config.yaml
num_hidden_layers: 16
head_dim: 64
qk_norm: false
init_std_qkv: 0.037
beta1: 0.9
warmup_steps: 200
Each number is 200 + 40 x the weight over its row's rms, rounded and kept within 0 to 999. Layers, rows and columns count from 0. The size before them is the row's rms in percent of the matrix's.

# layer 8 MLP up, 640x160, rms 0.125, rows 338-381, columns 80-159
101,217,181,249,217,215,161,175,232,168,169,251,241,210,190,167,244,157,209,204,276,224,274,197,200,224,229,168,231,223,144,148,217,187,197,232,188,255,178,206,259,272,214,229,211,237,236,195,173,172,99,165,234,167,239,225,174,158,185,221,233,141,224,180,145,97,188,204,200,184,264,159,215,242,174,185,133,222,130,181,278
101,247,208,246,116,238,163,239,261,166,215,239,130,165,229,195,204,188,199,187,207,230,163,145,216,173,193,199,245,265,183,135,167,179,159,215,195,170,141,199,149,189,154,181,266,246,255,249,245,199,164,195,170,198,207,192,141,218,169,252,193,211,129,271,221,222,221,181,213,305,191,173,191,255,143,203,178,296,187,100,170
101,262,154,160,184,231,153,165,267,238,206,221,127,236,231,236,173,146,225,161,203,189,139,237,204,223,180,247,212,207,198,145,170,171,159,190,262,270,110,258,184,224,123,227,223,215,188,215,195,237,167,232,208,212,236,153,184,179,220,193,199,200,185,153,260,191,150,198,153,174,217,132,226,172,161,221,206,222,262,176,208
102,235,191,220,197,208,143,214,231,238,206,254,267,238,203,192,206,148,235,251,189,194,169,62,205,125,273,142,164,210,228,166,110,214,205,163,253,163,172,142,151,145,179,251,175,197,230,204,195,224,171,244,164,205,125,238,214,136,177,244,220,213,211,183,166,215,171,257,109,175,126,156,217,189,120,265,181,235,224,203,246
109,179,199,235,238,161,240,206,227,144,177,187,244,290,275,151,192,274,213,250,191,128,172,186,126,237,226,217,189,201,276,241,176,201,193,143,219,229,175,201,140,126,190,180,164,206,172,205,231,139,182,202,139,188,170,182,257,137,169,205,182,217,256,253,222,188,198,158,232,201,136,178,188,188,195,175,156,199,276,201,255
101,198,228,190,197,263,156,114,195,271,169,163,149,198,149,145,190,190,175,168,208,151,174,197,147,239,159,147,242,176,105,190,224,137,172,206,258,216,169,238,200,238,295,245,290,165,193,182,288,206,193,158,145,219,209,266,185,167,263,211,125,132,181,168,156,226,143,177,225,235,221,272,179,213,213,237,162,200,251,204,190
106,213,192,225,164,203,195,220,169,206,136,195,240,184,278,230,215,218,240,277,229,147,150,191,186,166,256,207,231,268,223,160,169,126,248,157,187,230,209,126,193,133,200,202,129,214,268,153,299,210,207,222,153,145,206,222,225,162,166,220,178,233,196,207,200,239,138,72,192,233,145,228,184,207,209,226,140,171,182,216,254
101,163,318,171,226,276,132,222,185,226,129,145,264,279,187,181,207,175,190,226,133,222,222,123,263,225,152,268,208,251,188,189,209,167,163,142,191,190,136,150,190,187,149,258,239,217,188,187,233,125,203,230,142,177,222,261,196,191,171,124,236,155,166,248,245,253,255,218,206,246,227,181,141,217,305,215,194,253,251,218,221
104,247,228,222,168,227,199,258,189,169,214,194,157,198,114,135,188,215,192,189,120,260,138,229,178,228,210,111,214,184,286,204,196,184,195,158,227,244,146,188,194,207,226,243,278,246,184,212,238,169,84,236,220,255,238,237,140,181,185,225,176,204,216,172,233,231,231,289,131,220,273,249,231,236,149,271,183,192,171,223,190
098,174,158,249,174,183,260,212,223,288,215,221,137,162,195,247,226,261,159,247,171,196,264,212,188,125,184,187,204,111,158,217,201,180,207,230,126,208,201,167,176,216,187,243,262,205,183,140,163,212,190,197,254,240,179,245,221,222,156,197,171,267,269,258,110,139,140,227,174,212,190,191,236,138,261,155,190,250,203,199,221
099,152,166,214,188,223,186,239,154,190,193,201,199,198,238,162,150,177,194,230,181,215,172,180,177,123,167,215,213,245,187,257,202,191,167,281,143,223,247,222,257,226,180,180,253,223,166,226,85,266,202,177,199,145,193,278,207,121,254,207,202,192,171,157,207,218,242,201,143,189,211,305,209,173,146,251,219,157,191,199,149
093,207,145,242,202,230,182,193,170,158,211,154,233,172,252,195,189,172,160,149,236,194,215,184,259,161,209,258,184,134,140,229,224,153,152,284,168,207,258,183,121,310,137,202,189,221,221,223,165,234,168,239,234,229,190,151,224,188,194,181,200,235,224,190,248,171,209,250,260,141,228,239,184,193,223,143,197,214,250,169,204
092,219,265,154,160,199,182,226,167,328,224,213,247,171,163,189,235,126,178,271,225,170,253,216,214,291,214,204,146,219,228,243,190,193,210,220,205,202,150,231,188,238,254,187,168,198,187,233,235,227,164,150,139,140,215,200,214,177,173,214,252,270,169,193,123,225,222,234,160,172,175,209,139,141,134,173,219,176,204,193,211
115,173,201,268,213,207,231,240,243,149,220,191,189,237,209,262,285,233,118,203,163,212,256,205,224,213,300,238,259,168,240,221,173,152,178,199,314,140,226,111,136,239,206,148,200,201,150,131,182,147,202,235,144,195,184,255,174,187,163,192,225,203,209,274,191,171,272,141,182,166,224,169,220,226,177,225,153,154,171,204,213
103,180,224,208,214,240,193,210,197,179,240,193,197,265,230,256,149,256,208,210,186,199,177,235,264,175,234,198,275,189,218,211,197,210,224,156,270,236,197,309,200,101,152,195,156,229,173,205,105,192,169,238,234,223,218,204,169,184,217,156,174,116,252,144,182,215,189,139,186,191,186,196,261,110,160,257,222,226,174,226,228
105,203,303,261,259,152,259,219,216,160,196,171,189,252,274,153,172,196,218,211,190,197,202,214,211,200,192,180,180,183,211,177,186,145,239,203,180,286,194,228,198,183,182,160,322,156,183,213,204,196,192,196,132,206,250,167,153,141,278,196,186,151,218,243,223,156,275,133,159,223,229,188,285,230,183,206,189,224,251,190,236
093,253,211,196,237,157,292,253,251,173,169,194,152,154,291,199,253,188,270,188,203,215,128,222,188,215,160,196,167,127,206,208,134,161,182,186,204,189,201,144,184,263,157,198,222,168,202,195,192,189,259,177,227,136,139,149,146,219,219,190,184,143,161,228,228,168,249,239,206,195,184,217,164,142,134,235,156,260,185,189,243
133,223,144,225,129,117,188,217,195,189,160,172,199,228,153,214,182,214,192,163,247,171,227,237,169,171,155,230,154,182,224,200,227,204,228,224,178,206,213,174,217,224,238,219,212,134,201,203,212,218,168,99,185,256,190,281,265,221,305,172,239,187,159,190,146,238,215,214,234,243,148,156,237,273,181,272,195,256,219,175,174
089,175,342,208,131,213,146,214,163,160,182,251,197,200,165,175,275,186,222,209,199,270,134,129,224,211,190,228,226,177,195,247,197,176,259,193,194,224,185,201,152,240,215,200,192,203,141,241,182,218,199,190,170,225,149,210,195,187,285,140,140,192,178,188,235,90,251,211,186,313,189,163,198,173,213,234,177,228,191,205,259
091,191,260,217,304,311,177,128,73,217,201,177,219,265,246,170,240,152,182,135,245,160,220,228,247,111,233,158,234,186,243,236,244,180,154,241,152,206,197,163,207,189,190,191,199,166,121,178,211,172,269,227,259,205,185,193,203,175,146,213,300,170,145,166,181,246,221,180,204,217,197,252,157,167,151,162,282,233,188,273,201
087,191,205,220,179,209,198,208,211,186,257,222,222,158,165,219,244,253,192,222,213,221,247,135,251,197,191,224,200,277,168,239,174,209,175,304,178,234,232,242,185,196,127,204,308,247,275,180,181,182,199,238,238,157,163,173,158,236,151,209,183,190,213,162,219,184,217,227,194,178,300,189,139,219,198,257,268,143,163,167,163
099,195,176,158,225,107,210,256,203,247,163,125,147,230,242,173,179,245,228,180,188,231,160,182,212,148,157,164,191,138,217,196,220,264,214,228,214,170,208,134,199,216,215,222,190,174,165,232,174,153,183,176,211,197,243,166,157,208,246,172,222,176,211,196,188,218,210,234,232,170,210,184,145,196,167,183,150,235,239,223,259
104,180,184,192,123,202,186,209,147,226,156,227,299,292,192,228,220,205,164,199,204,76,181,171,262,202,217,194,245,209,183,201,234,191,196,212,267,222,226,187,194,200,178,168,179,136,157,200,176,177,164,251,261,325,234,228,183,255,269,151,177,235,204,195,206,172,158,216,248,151,161,198,165,276,214,168,156,216,301,205,219
090,177,216,215,171,239,182,258,246,279,173,196,152,195,213,126,151,247,189,244,188,216,202,173,219,182,137,209,267,161,173,190,257,232,176,260,238,253,206,226,267,276,177,152,208,174,117,204,147,182,188,186,124,171,140,254,198,144,314,197,165,141,182,254,300,195,157,233,172,194,196,146,280,206,213,176,194,177,267,252,288
100,180,170,188,172,247,188,259,226,193,202,268,204,217,195,192,236,197,248,200,267,241,142,217,198,177,228,191,129,203,201,182,257,217,261,149,269,209,165,218,202,203,186,261,189,181,196,169,226,214,225,246,250,141,244,256,132,132,195,232,228,175,132,130,230,130,226,173,204,181,162,190,258,199,199,189,240,168,276,131,247
101,109,212,164,194,206,262,227,214,196,189,175,161,217,251,148,110,192,256,241,195,231,181,203,186,211,185,170,209,222,249,246,147,68,229,207,239,179,138,189,196,174,170,158,269,219,87,192,233,211,149,236,199,201,256,228,193,153,236,210,196,210,235,147,137,193,236,255,225,143,225,217,219,178,162,152,147,192,262,136,256
097,97,218,158,171,182,187,233,257,223,240,79,175,140,175,170,199,235,222,158,192,229,185,210,205,243,184,215,236,257,226,154,149,197,133,202,224,162,187,187,253,158,184,187,160,209,226,195,219,207,173,202,204,214,127,215,183,256,179,199,250,251,203,195,223,201,185,172,291,221,184,186,184,195,201,162,257,190,202,154,207
083,238,242,240,202,196,174,188,208,151,203,243,187,140,207,200,258,191,176,176,148,120,231,139,188,200,261,194,214,177,191,222,167,184,136,255,199,165,218,208,174,154,195,165,277,254,201,201,116,206,214,220,209,225,116,148,213,137,146,140,162,108,221,210,182,216,260,223,276,184,250,271,130,216,172,206,237,206,139,163,133
094,170,262,251,251,214,170,228,198,197,252,159,99,169,184,214,204,143,248,194,145,224,207,232,150,155,183,218,164,244,152,270,170,172,117,194,144,214,184,213,224,208,218,163,254,249,190,238,146,272,214,223,173,213,202,136,235,132,174,267,230,180,171,200,163,171,183,205,166,265,171,181,140,260,174,181,245,191,173,173,157
096,191,188,186,216,184,208,259,258,201,157,229,216,230,274,172,192,207,191,178,139,236,230,176,139,187,176,163,109,257,196,210,239,220,226,218,255,224,235,149,189,221,182,150,278,273,221,193,198,177,208,162,199,204,187,224,176,127,207,105,200,182,129,206,180,213,253,260,184,145,181,226,138,198,222,135,282,217,180,257,176
103,197,186,148,236,158,146,188,197,218,300,208,150,227,257,292,179,184,209,175,238,209,262,186,206,168,209,119,236,169,249,224,187,228,191,246,174,236,147,143,148,153,196,151,237,243,198,176,209,302,204,259,216,233,251,222,246,237,225,170,267,145,166,160,201,182,141,236,180,246,210,247,273,215,156,275,145,256,104,174,178
107,213,66,237,169,202,154,204,233,212,131,199,112,263,205,242,215,112,200,214,237,151,213,249,146,196,218,188,187,155,227,213,237,217,203,133,234,255,109,216,204,264,219,148,193,251,157,222,193,170,207,277,243,229,222,131,220,196,194,178,247,210,250,234,134,218,227,169,129,204,229,177,241,205,179,180,201,209,102,214,286
096,198,214,174,190,239,229,215,158,204,272,245,202,186,214,167,131,286,162,218,270,139,196,268,180,234,109,173,119,242,153,181,227,122,143,214,196,197,139,260,235,185,207,172,185,221,268,198,170,213,238,170,220,223,113,172,250,190,205,160,224,129,288,165,210,194,235,208,185,195,256,126,185,200,217,181,226,232,186,224,197
098,213,157,289,238,123,199,206,252,234,253,197,153,213,193,265,193,158,118,234,260,136,120,176,178,238,201,189,158,254,152,232,194,205,214,225,106,255,210,260,185,83,148,229,182,197,208,256,193,191,122,181,247,166,229,221,184,199,317,206,240,252,126,184,219,235,195,161,212,266,194,198,271,189,245,252,239,233,231,239,184
102,194,228,210,204,199,239,231,256,107,122,195,147,206,234,242,189,109,249,198,240,187,228,177,279,154,166,212,179,183,232,242,205,208,212,146,209,214,257,248,190,191,240,173,160,233,270,108,238,202,218,195,214,159,177,188,180,192,202,162,220,259,172,175,217,217,222,217,138,196,255,137,187,220,244,252,132,230,233,236,213
106,221,215,258,136,212,173,236,251,209,224,148,223,123,284,182,169,233,156,175,162,237,233,218,252,209,243,180,226,195,167,190,152,221,219,161,200,133,212,201,245,233,238,170,178,182,221,202,244,250,178,214,221,246,170,214,225,157,221,114,222,118,244,248,209,251,239,252,260,165,226,130,223,133,189,220,164,208,226,198,233
107,198,229,236,260,181,136,204,233,243,190,194,157,256,162,218,150,199,270,207,278,157,111,274,192,175,186,252,188,218,239,192,162,200,190,219,149,249,133,179,136,185,212,199,164,201,148,198,179,160,210,275,166,188,209,257,225,192,125,208,281,161,171,156,228,144,212,152,191,186,220,190,140,186,174,210,180,143,198,187,230
094,157,252,249,181,116,191,167,313,205,128,192,133,181,129,231,199,137,225,146,244,228,179,202,123,211,216,116,241,202,189,194,163,175,226,209,188,216,183,153,172,203,200,220,257,255,251,243,136,184,195,218,212,156,165,154,207,151,247,236,214,225,142,177,254,199,154,166,176,126,221,203,207,180,235,192,164,165,279,179,206
096,228,222,267,223,250,212,213,212,200,217,188,185,147,204,229,276,162,226,194,172,208,238,248,242,208,277,208,203,229,191,91,284,173,190,243,194,187,166,84,178,212,213,216,251,233,242,188,302,190,149,162,214,201,226,214,152,148,213,118,201,134,145,171,190,180,174,181,181,221,209,215,243,246,228,226,182,151,278,292,188
092,267,148,179,135,176,200,194,245,179,207,250,222,221,217,186,244,194,191,198,249,241,178,179,150,201,180,146,149,208,272,195,200,167,240,189,182,305,179,176,195,234,158,235,176,217,199,168,235,149,270,178,301,224,211,218,168,226,209,242,234,150,216,226,200,216,168,262,160,196,146,190,93,208,227,109,105,223,194,185,268
085,191,161,211,218,147,219,268,231,199,335,187,159,189,212,183,195,193,182,288,203,187,127,182,151,237,209,154,196,188,154,267,167,286,234,212,203,172,170,254,155,286,202,215,174,243,186,204,151,155,203,239,186,173,228,268,236,239,201,200,133,176,196,255,206,187,189,162,154,148,251,163,186,222,168,179,183,209,194,213,232
093,242,218,165,163,159,167,189,199,233,98,198,272,185,180,222,227,249,189,214,201,207,185,136,212,177,311,285,176,238,197,165,176,275,231,168,187,238,144,238,211,209,271,218,172,289,183,163,181,175,186,230,263,190,209,263,188,153,186,203,310,170,248,207,212,187,228,276,159,189,213,188,212,259,240,178,137,193,181,220,183
106,250,204,247,186,164,125,242,225,187,257,204,182,238,176,189,259,239,201,248,289,232,157,279,139,192,218,170,233,272,141,175,115,164,210,229,253,193,175,150,112,140,173,217,287,153,246,153,216,198,223,219,181,151,237,203,220,242,181,134,184,201,193,229,192,206,179,146,184,271,137,246,171,224,152,200,275,239,216,214,217
093,219,225,225,153,205,168,218,217,192,168,215,190,247,269,281,198,206,194,278,213,200,212,231,191,169,169,232,207,262,192,228,176,228,178,227,235,133,171,181,131,226,167,128,219,189,168,197,273,188,206,228,224,254,156,199,140,229,224,213,224,151,146,100,184,219,278,203,142,291,223,152,227,213,334,212,210,173,175,172,247
# layer 8 MLP down (transposed), 640x160, rms 0.046, rows 338-381, columns 80-159
100,184,173,246,211,205,200,220,201,164,189,300,258,208,220,167,216,222,163,149,220,222,135,190,220,214,170,214,204,232,292,172,221,203,192,208,148,205,152,189,146,195,197,181,242,191,257,179,228,180,134,145,139,236,211,213,211,167,139,178,108,166,216,301,182,146,120,143,208,205,214,211,210,208,225,210,171,226,193,192,163
100,150,235,195,260,233,242,215,141,204,206,207,163,241,185,276,176,162,205,245,213,182,191,134,170,260,173,182,227,196,270,186,199,159,207,160,260,162,193,215,209,190,214,176,189,169,220,193,134,145,245,243,145,182,120,212,132,172,165,216,167,165,151,167,248,217,272,260,166,296,164,261,279,214,216,226,191,260,255,167,188
094,151,248,210,210,223,265,204,189,148,259,168,197,145,232,158,153,69,159,238,198,153,162,204,237,252,207,156,170,225,231,187,221,220,213,241,224,169,218,241,138,283,146,209,262,219,178,187,300,227,179,273,152,238,198,174,174,135,172,143,183,136,151,249,195,146,234,222,207,181,232,139,244,234,225,181,273,200,238,256,225
105,231,199,189,233,177,239,179,206,198,134,207,167,200,219,286,260,193,159,254,191,192,220,194,234,156,157,190,232,188,166,298,244,189,225,168,173,218,240,208,272,207,245,201,200,137,232,162,156,182,233,181,200,177,142,134,206,196,252,140,180,199,186,241,141,191,266,234,279,141,206,175,166,249,125,173,207,252,153,169,152
100,192,254,226,174,215,207,206,221,201,199,135,178,238,298,195,202,175,181,196,176,174,191,131,212,168,240,163,249,253,200,182,163,205,186,245,174,223,263,174,137,216,178,149,185,122,240,241,204,195,216,193,138,93,241,214,207,150,193,208,245,249,250,228,157,122,175,236,270,163,192,205,260,163,125,195,198,229,154,261,215
102,189,163,244,159,227,252,181,217,176,169,238,223,228,181,118,290,235,213,176,299,215,161,283,144,197,160,185,187,174,197,177,206,166,166,197,274,223,229,194,237,170,273,214,265,192,165,168,266,173,157,197,200,212,247,256,184,176,255,169,176,177,157,260,167,157,125,160,253,142,193,229,156,238,202,162,225,235,214,181,171
115,170,149,163,217,206,193,274,194,198,152,234,213,189,243,181,272,182,210,193,206,225,207,186,272,218,144,203,140,133,232,251,221,236,245,225,188,272,247,185,164,238,224,189,195,138,208,134,211,198,166,257,188,146,177,214,163,242,219,194,221,214,257,260,166,236,204,259,113,128,187,197,136,207,214,215,176,193,264,156,145
101,153,130,199,159,185,215,210,208,230,122,185,265,201,216,204,262,189,199,193,177,240,155,197,200,195,248,154,75,168,222,224,241,208,208,205,197,220,132,181,222,204,231,194,203,149,204,210,173,200,176,159,197,208,124,157,258,211,227,188,239,126,196,287,199,183,166,236,229,214,160,287,190,225,192,177,226,154,162,205,229
098,180,260,238,232,178,157,193,192,215,219,227,144,229,167,273,187,203,231,236,144,237,143,188,196,264,234,140,222,191,198,141,217,193,240,215,232,228,133,212,196,194,171,210,217,202,192,114,215,233,207,174,193,226,245,240,289,151,160,247,143,220,208,190,209,269,101,261,172,187,184,272,162,172,236,128,201,280,171,208,257
097,171,308,164,225,195,205,147,146,244,235,229,217,179,176,184,235,166,246,235,284,190,223,213,192,258,207,201,167,240,223,149,246,167,158,210,176,150,197,253,212,145,192,261,165,205,218,255,238,280,194,136,179,122,211,148,256,203,198,161,247,222,120,239,161,200,198,163,188,170,113,218,206,270,189,214,207,285,190,211,215
104,277,205,255,172,175,159,137,194,198,157,137,181,144,162,209,286,191,186,143,230,243,170,196,233,267,159,196,192,165,177,213,162,178,282,254,182,198,134,173,175,275,258,236,197,189,142,166,175,264,255,159,242,204,158,191,154,193,208,217,265,118,217,177,185,227,187,200,151,192,202,223,212,155,217,284,238,177,205,222,244
085,285,181,217,163,236,228,193,208,241,217,301,156,192,217,157,212,166,254,171,154,194,204,205,211,232,144,205,280,251,165,211,192,233,195,231,288,168,190,274,256,140,213,193,242,185,177,249,126,173,144,149,201,223,109,215,165,112,203,252,186,158,225,289,194,177,112,191,135,248,220,158,158,217,198,234,237,182,191,275,204
089,219,106,283,173,222,152,183,184,192,162,197,251,209,245,279,197,320,222,182,221,239,190,232,189,157,272,163,172,260,242,196,190,149,212,246,235,91,202,112,235,170,151,191,169,191,160,209,217,220,204,231,226,219,134,239,156,202,212,206,155,205,208,268,208,179,169,160,181,180,210,196,238,236,210,184,222,232,203,229,113
119,227,166,269,128,196,214,226,150,214,195,263,253,290,221,219,207,193,174,294,134,165,225,199,222,202,120,274,195,245,171,253,108,196,233,180,192,187,192,239,196,164,184,162,288,198,224,224,172,205,226,184,218,230,166,222,247,139,268,169,174,219,192,230,201,188,134,202,249,162,219,254,270,227,187,194,167,208,173,227,154
105,154,155,232,186,137,218,274,193,124,168,156,185,134,127,194,184,260,152,184,161,191,229,165,154,292,224,188,236,259,185,210,259,223,177,244,218,194,247,170,141,260,241,216,147,258,139,192,225,247,124,189,175,215,188,257,224,213,230,169,149,199,264,198,260,218,264,225,179,230,262,152,138,202,184,206,180,165,183,237,146
110,201,299,221,223,232,211,192,226,168,177,206,180,281,249,158,257,205,236,174,206,286,181,164,237,235,163,166,105,184,207,110,172,211,274,206,205,214,230,179,234,243,200,112,199,226,177,177,254,165,131,205,224,217,226,218,83,194,213,167,208,175,199,252,165,153,206,165,183,229,192,179,129,165,199,214,182,255,219,225,214
092,146,125,146,174,185,214,175,223,205,182,240,207,186,236,213,211,180,247,176,221,263,234,176,142,201,258,246,251,236,238,247,243,166,215,194,179,179,217,317,212,173,191,240,180,258,204,198,222,241,200,194,199,220,145,211,211,221,226,183,198,172,219,101,193,140,191,194,170,239,151,179,154,214,174,265,142,118,204,197,238
146,181,214,187,159,196,265,235,243,242,172,290,94,212,240,165,203,218,193,297,237,232,243,264,183,186,218,216,156,187,209,171,261,153,272,149,143,224,230,199,312,141,227,196,250,226,228,185,250,216,166,183,202,171,145,187,218,228,214,275,191,214,157,216,198,227,184,259,201,185,256,210,208,141,189,169,193,175,166,210,152
087,171,186,211,261,255,218,162,189,209,219,184,223,267,167,210,195,186,173,268,193,124,232,220,193,232,163,135,177,157,195,251,186,245,240,229,125,205,259,192,286,218,151,255,155,173,160,184,276,263,180,179,215,236,192,231,272,193,180,186,140,279,163,207,169,219,222,257,188,173,209,204,217,152,238,225,141,196,138,173,181
099,181,108,191,87,153,227,174,149,215,241,173,224,137,172,218,213,232,144,265,186,243,203,275,148,291,267,187,150,235,279,147,164,143,203,231,228,267,228,207,244,207,213,243,210,237,243,172,186,172,158,171,226,194,271,196,297,121,200,196,232,238,236,168,171,222,196,206,168,185,184,234,229,247,251,214,207,157,163,243,177
100,218,216,173,157,236,148,219,220,106,202,186,195,98,233,208,208,194,229,206,268,221,188,220,155,148,245,224,183,159,170,235,229,162,222,250,122,204,199,154,141,199,161,183,270,238,200,226,137,232,279,174,239,158,131,285,219,207,192,166,268,152,213,202,240,180,214,169,217,186,177,151,147,191,164,186,204,209,185,179,225
094,204,228,199,237,136,212,184,178,185,164,273,278,228,188,177,167,200,217,215,162,219,294,191,156,216,234,234,232,202,192,197,200,216,231,178,165,220,174,219,236,177,237,210,156,183,142,215,215,174,191,239,213,216,146,216,230,190,179,164,124,201,169,183,207,151,206,283,172,221,293,199,217,221,156,201,264,188,100,239,220
100,168,262,237,170,245,148,200,214,234,174,258,184,194,215,254,228,94,290,189,159,217,189,216,170,164,240,218,141,223,163,159,266,140,196,239,111,206,163,220,243,177,238,185,191,177,151,231,246,123,210,173,221,187,195,229,233,155,171,308,200,221,197,198,208,215,219,230,156,220,286,135,170,122,173,220,265,240,125,186,185
092,222,234,226,231,167,201,125,178,241,203,221,175,253,263,161,196,246,206,175,256,131,193,197,217,275,166,234,118,156,272,252,248,212,251,196,156,243,194,205,166,251,184,178,149,193,258,137,251,261,224,160,212,190,214,135,224,157,201,137,178,179,200,149,227,228,159,190,185,228,197,210,193,121,198,239,147,151,214,277,218
103,215,185,211,180,224,169,180,178,244,210,215,210,198,236,211,205,190,244,186,203,326,139,186,199,176,130,157,164,124,194,215,208,259,173,210,190,166,159,267,210,254,133,202,211,180,167,193,253,151,163,134,228,162,201,123,171,224,179,270,255,238,171,183,301,217,122,163,205,250,227,214,185,234,232,180,277,173,280,166,273
100,206,249,221,191,191,206,114,184,159,218,225,186,226,209,251,223,241,224,203,156,236,157,159,238,225,224,136,153,153,169,159,184,156,192,251,209,212,147,187,208,213,169,208,148,152,241,244,286,194,180,229,176,141,237,234,181,200,233,224,179,191,239,181,268,172,165,251,124,128,238,190,129,197,249,83,172,183,186,244,168
097,245,204,177,116,221,210,269,184,136,100,250,174,198,186,153,170,59,230,174,201,206,165,237,282,210,200,173,236,251,178,198,198,125,233,270,146,229,227,184,230,176,237,156,162,203,186,151,137,247,203,197,180,175,291,133,214,169,247,164,188,155,183,201,219,184,274,259,185,144,210,203,224,184,182,187,156,221,209,209,206
094,156,159,137,278,272,237,202,140,278,163,234,224,227,156,136,215,176,192,196,184,177,163,250,131,263,171,196,236,210,183,218,228,212,229,160,195,242,215,255,291,203,188,200,126,142,207,131,273,153,256,145,130,276,226,153,153,141,214,315,204,213,156,163,193,175,193,246,212,239,212,202,201,183,240,195,233,203,236,200,249
095,216,190,185,191,206,244,212,182,204,241,135,237,140,210,225,268,262,116,196,170,243,159,191,257,187,171,222,161,138,220,194,238,271,265,198,213,230,202,197,193,202,325,196,148,133,203,213,229,153,226,177,212,213,169,237,251,223,128,218,216,184,222,268,232,199,222,162,193,145,162,129,265,174,218,213,236,179,323,261,216
099,177,188,268,210,194,155,210,266,128,238,210,180,214,140,249,234,135,123,256,201,250,271,153,203,227,218,228,159,203,244,206,216,117,209,184,140,219,307,166,185,220,236,224,139,251,235,173,226,283,188,188,114,218,208,237,204,300,274,171,170,187,177,127,235,190,154,252,263,160,188,148,178,242,204,195,182,189,171,215,189
105,181,178,262,240,180,251,296,220,217,208,235,200,196,183,158,200,194,183,228,186,163,206,224,211,157,206,176,228,173,175,190,157,244,222,158,202,220,209,163,279,238,193,133,196,206,156,186,192,238,183,193,145,235,247,225,220,246,138,204,254,234,202,207,155,180,150,182,139,204,168,264,260,269,217,160,241,176,273,245,200
102,194,150,297,176,232,219,240,223,156,133,151,172,162,172,182,197,208,213,248,207,195,199,255,237,196,218,149,200,204,205,245,189,233,264,232,174,194,255,191,228,192,272,113,197,151,257,170,252,212,186,186,214,206,196,205,215,230,263,215,168,235,215,208,219,257,161,132,159,259,143,210,290,190,205,175,178,159,218,125,237
086,196,230,238,248,192,238,216,180,203,159,203,135,178,232,247,268,149,261,184,175,170,186,188,128,227,215,129,220,135,185,217,199,289,199,229,214,105,217,170,190,199,175,198,289,255,151,191,198,276,148,143,180,223,223,224,180,196,190,165,255,197,259,261,228,200,129,202,205,204,148,267,203,226,204,121,243,236,213,209,186
101,251,229,106,187,287,238,207,187,225,172,253,204,215,205,178,241,109,232,185,175,182,219,255,191,144,250,205,243,201,238,171,253,143,252,246,175,235,225,155,265,139,234,214,143,183,152,246,163,189,220,228,184,222,188,188,191,225,147,189,249,232,245,183,196,184,216,262,163,185,185,214,133,283,276,254,244,197,111,197,195
097,151,228,208,196,202,199,194,149,161,305,226,198,179,215,167,221,197,177,231,194,235,230,261,139,170,186,216,233,172,216,184,194,181,216,249,129,240,239,173,170,105,213,172,200,225,227,142,227,197,139,195,194,232,322,175,191,173,181,218,185,208,120,159,201,186,227,143,232,197,195,177,292,221,193,210,216,210,175,203,237
097,202,196,191,247,196,187,206,263,241,223,204,153,211,195,250,233,235,285,222,185,230,238,200,175,283,221,264,198,147,249,135,194,127,250,195,251,246,215,226,235,181,202,247,175,168,221,196,122,132,146,176,162,177,232,192,118,219,141,281,107,231,104,225,329,149,152,131,161,207,150,176,237,253,227,238,166,196,229,143,151
102,222,195,197,167,214,190,217,194,152,226,166,160,152,197,156,174,180,216,156,170,156,121,202,188,114,151,171,234,166,192,149,246,213,203,205,136,131,255,209,200,234,179,174,259,230,283,211,202,182,173,195,168,275,130,156,242,185,278,247,137,208,246,225,184,243,156,234,190,211,199,226,150,159,198,280,269,162,205,234,127
100,169,139,238,185,206,245,158,236,161,155,179,266,215,209,141,217,228,173,208,250,216,176,183,183,170,148,260,287,253,213,172,157,205,219,207,235,232,178,203,175,256,155,238,125,205,142,152,234,207,233,199,238,199,271,243,155,210,149,223,232,175,230,187,275,201,90,168,226,194,159,160,182,192,270,210,245,250,207,206,170
095,208,220,217,154,199,204,275,194,219,236,226,228,220,168,162,165,227,188,158,202,223,122,228,251,202,205,178,142,245,205,173,157,188,199,207,183,220,223,207,253,199,228,176,167,245,138,294,135,200,194,183,177,169,213,169,257,193,218,277,205,186,312,189,162,205,152,145,207,230,132,153,131,222,271,165,273,89,148,228,165
083,211,150,163,183,200,239,193,191,221,211,216,158,210,227,283,263,204,187,250,238,262,198,183,206,177,192,199,212,198,185,248,226,246,156,214,263,123,255,199,164,197,129,251,147,172,190,163,187,157,201,233,134,164,225,225,253,228,181,250,182,258,148,180,226,148,226,164,249,202,263,260,148,207,264,276,165,179,194,228,232
101,197,171,237,248,194,140,209,140,191,90,206,244,244,171,248,210,233,199,181,166,151,298,189,190,157,244,237,150,193,255,181,224,162,170,239,207,225,204,132,240,188,210,176,207,224,193,245,241,236,250,171,206,209,203,129,164,182,166,125,217,226,227,106,220,213,195,196,275,209,150,196,185,152,224,229,276,199,219,150,224
092,234,175,181,205,216,215,191,230,242,217,119,198,243,208,162,152,165,215,257,192,194,193,197,219,205,202,257,169,207,216,216,214,235,234,166,212,182,177,232,198,268,160,184,137,173,183,233,241,218,143,189,153,107,192,185,234,148,167,212,191,179,153,120,243,165,224,213,184,170,262,205,210,188,169,208,173,215,212,216,236
097,252,192,188,168,181,182,94,175,264,215,174,169,188,147,152,171,237,210,249,222,230,118,211,146,185,205,182,221,238,225,190,161,269,199,232,191,197,169,135,172,195,227,203,138,230,240,217,251,154,146,150,244,120,218,209,213,208,180,220,103,223,216,141,235,230,220,220,207,175,73,214,175,207,201,164,208,256,293,196,259
092,129,231,266,226,289,141,138,253,143,232,176,237,126,219,223,184,234,163,198,131,184,234,168,184,258,181,255,198,254,162,203,106,169,224,156,195,213,221,238,160,182,159,241,156,211,264,171,301,190,209,197,250,178,198,285,188,196,198,213,233,190,128,234,211,201,191,185,264,163,195,185,172,252,240,248,199,228,179,132,199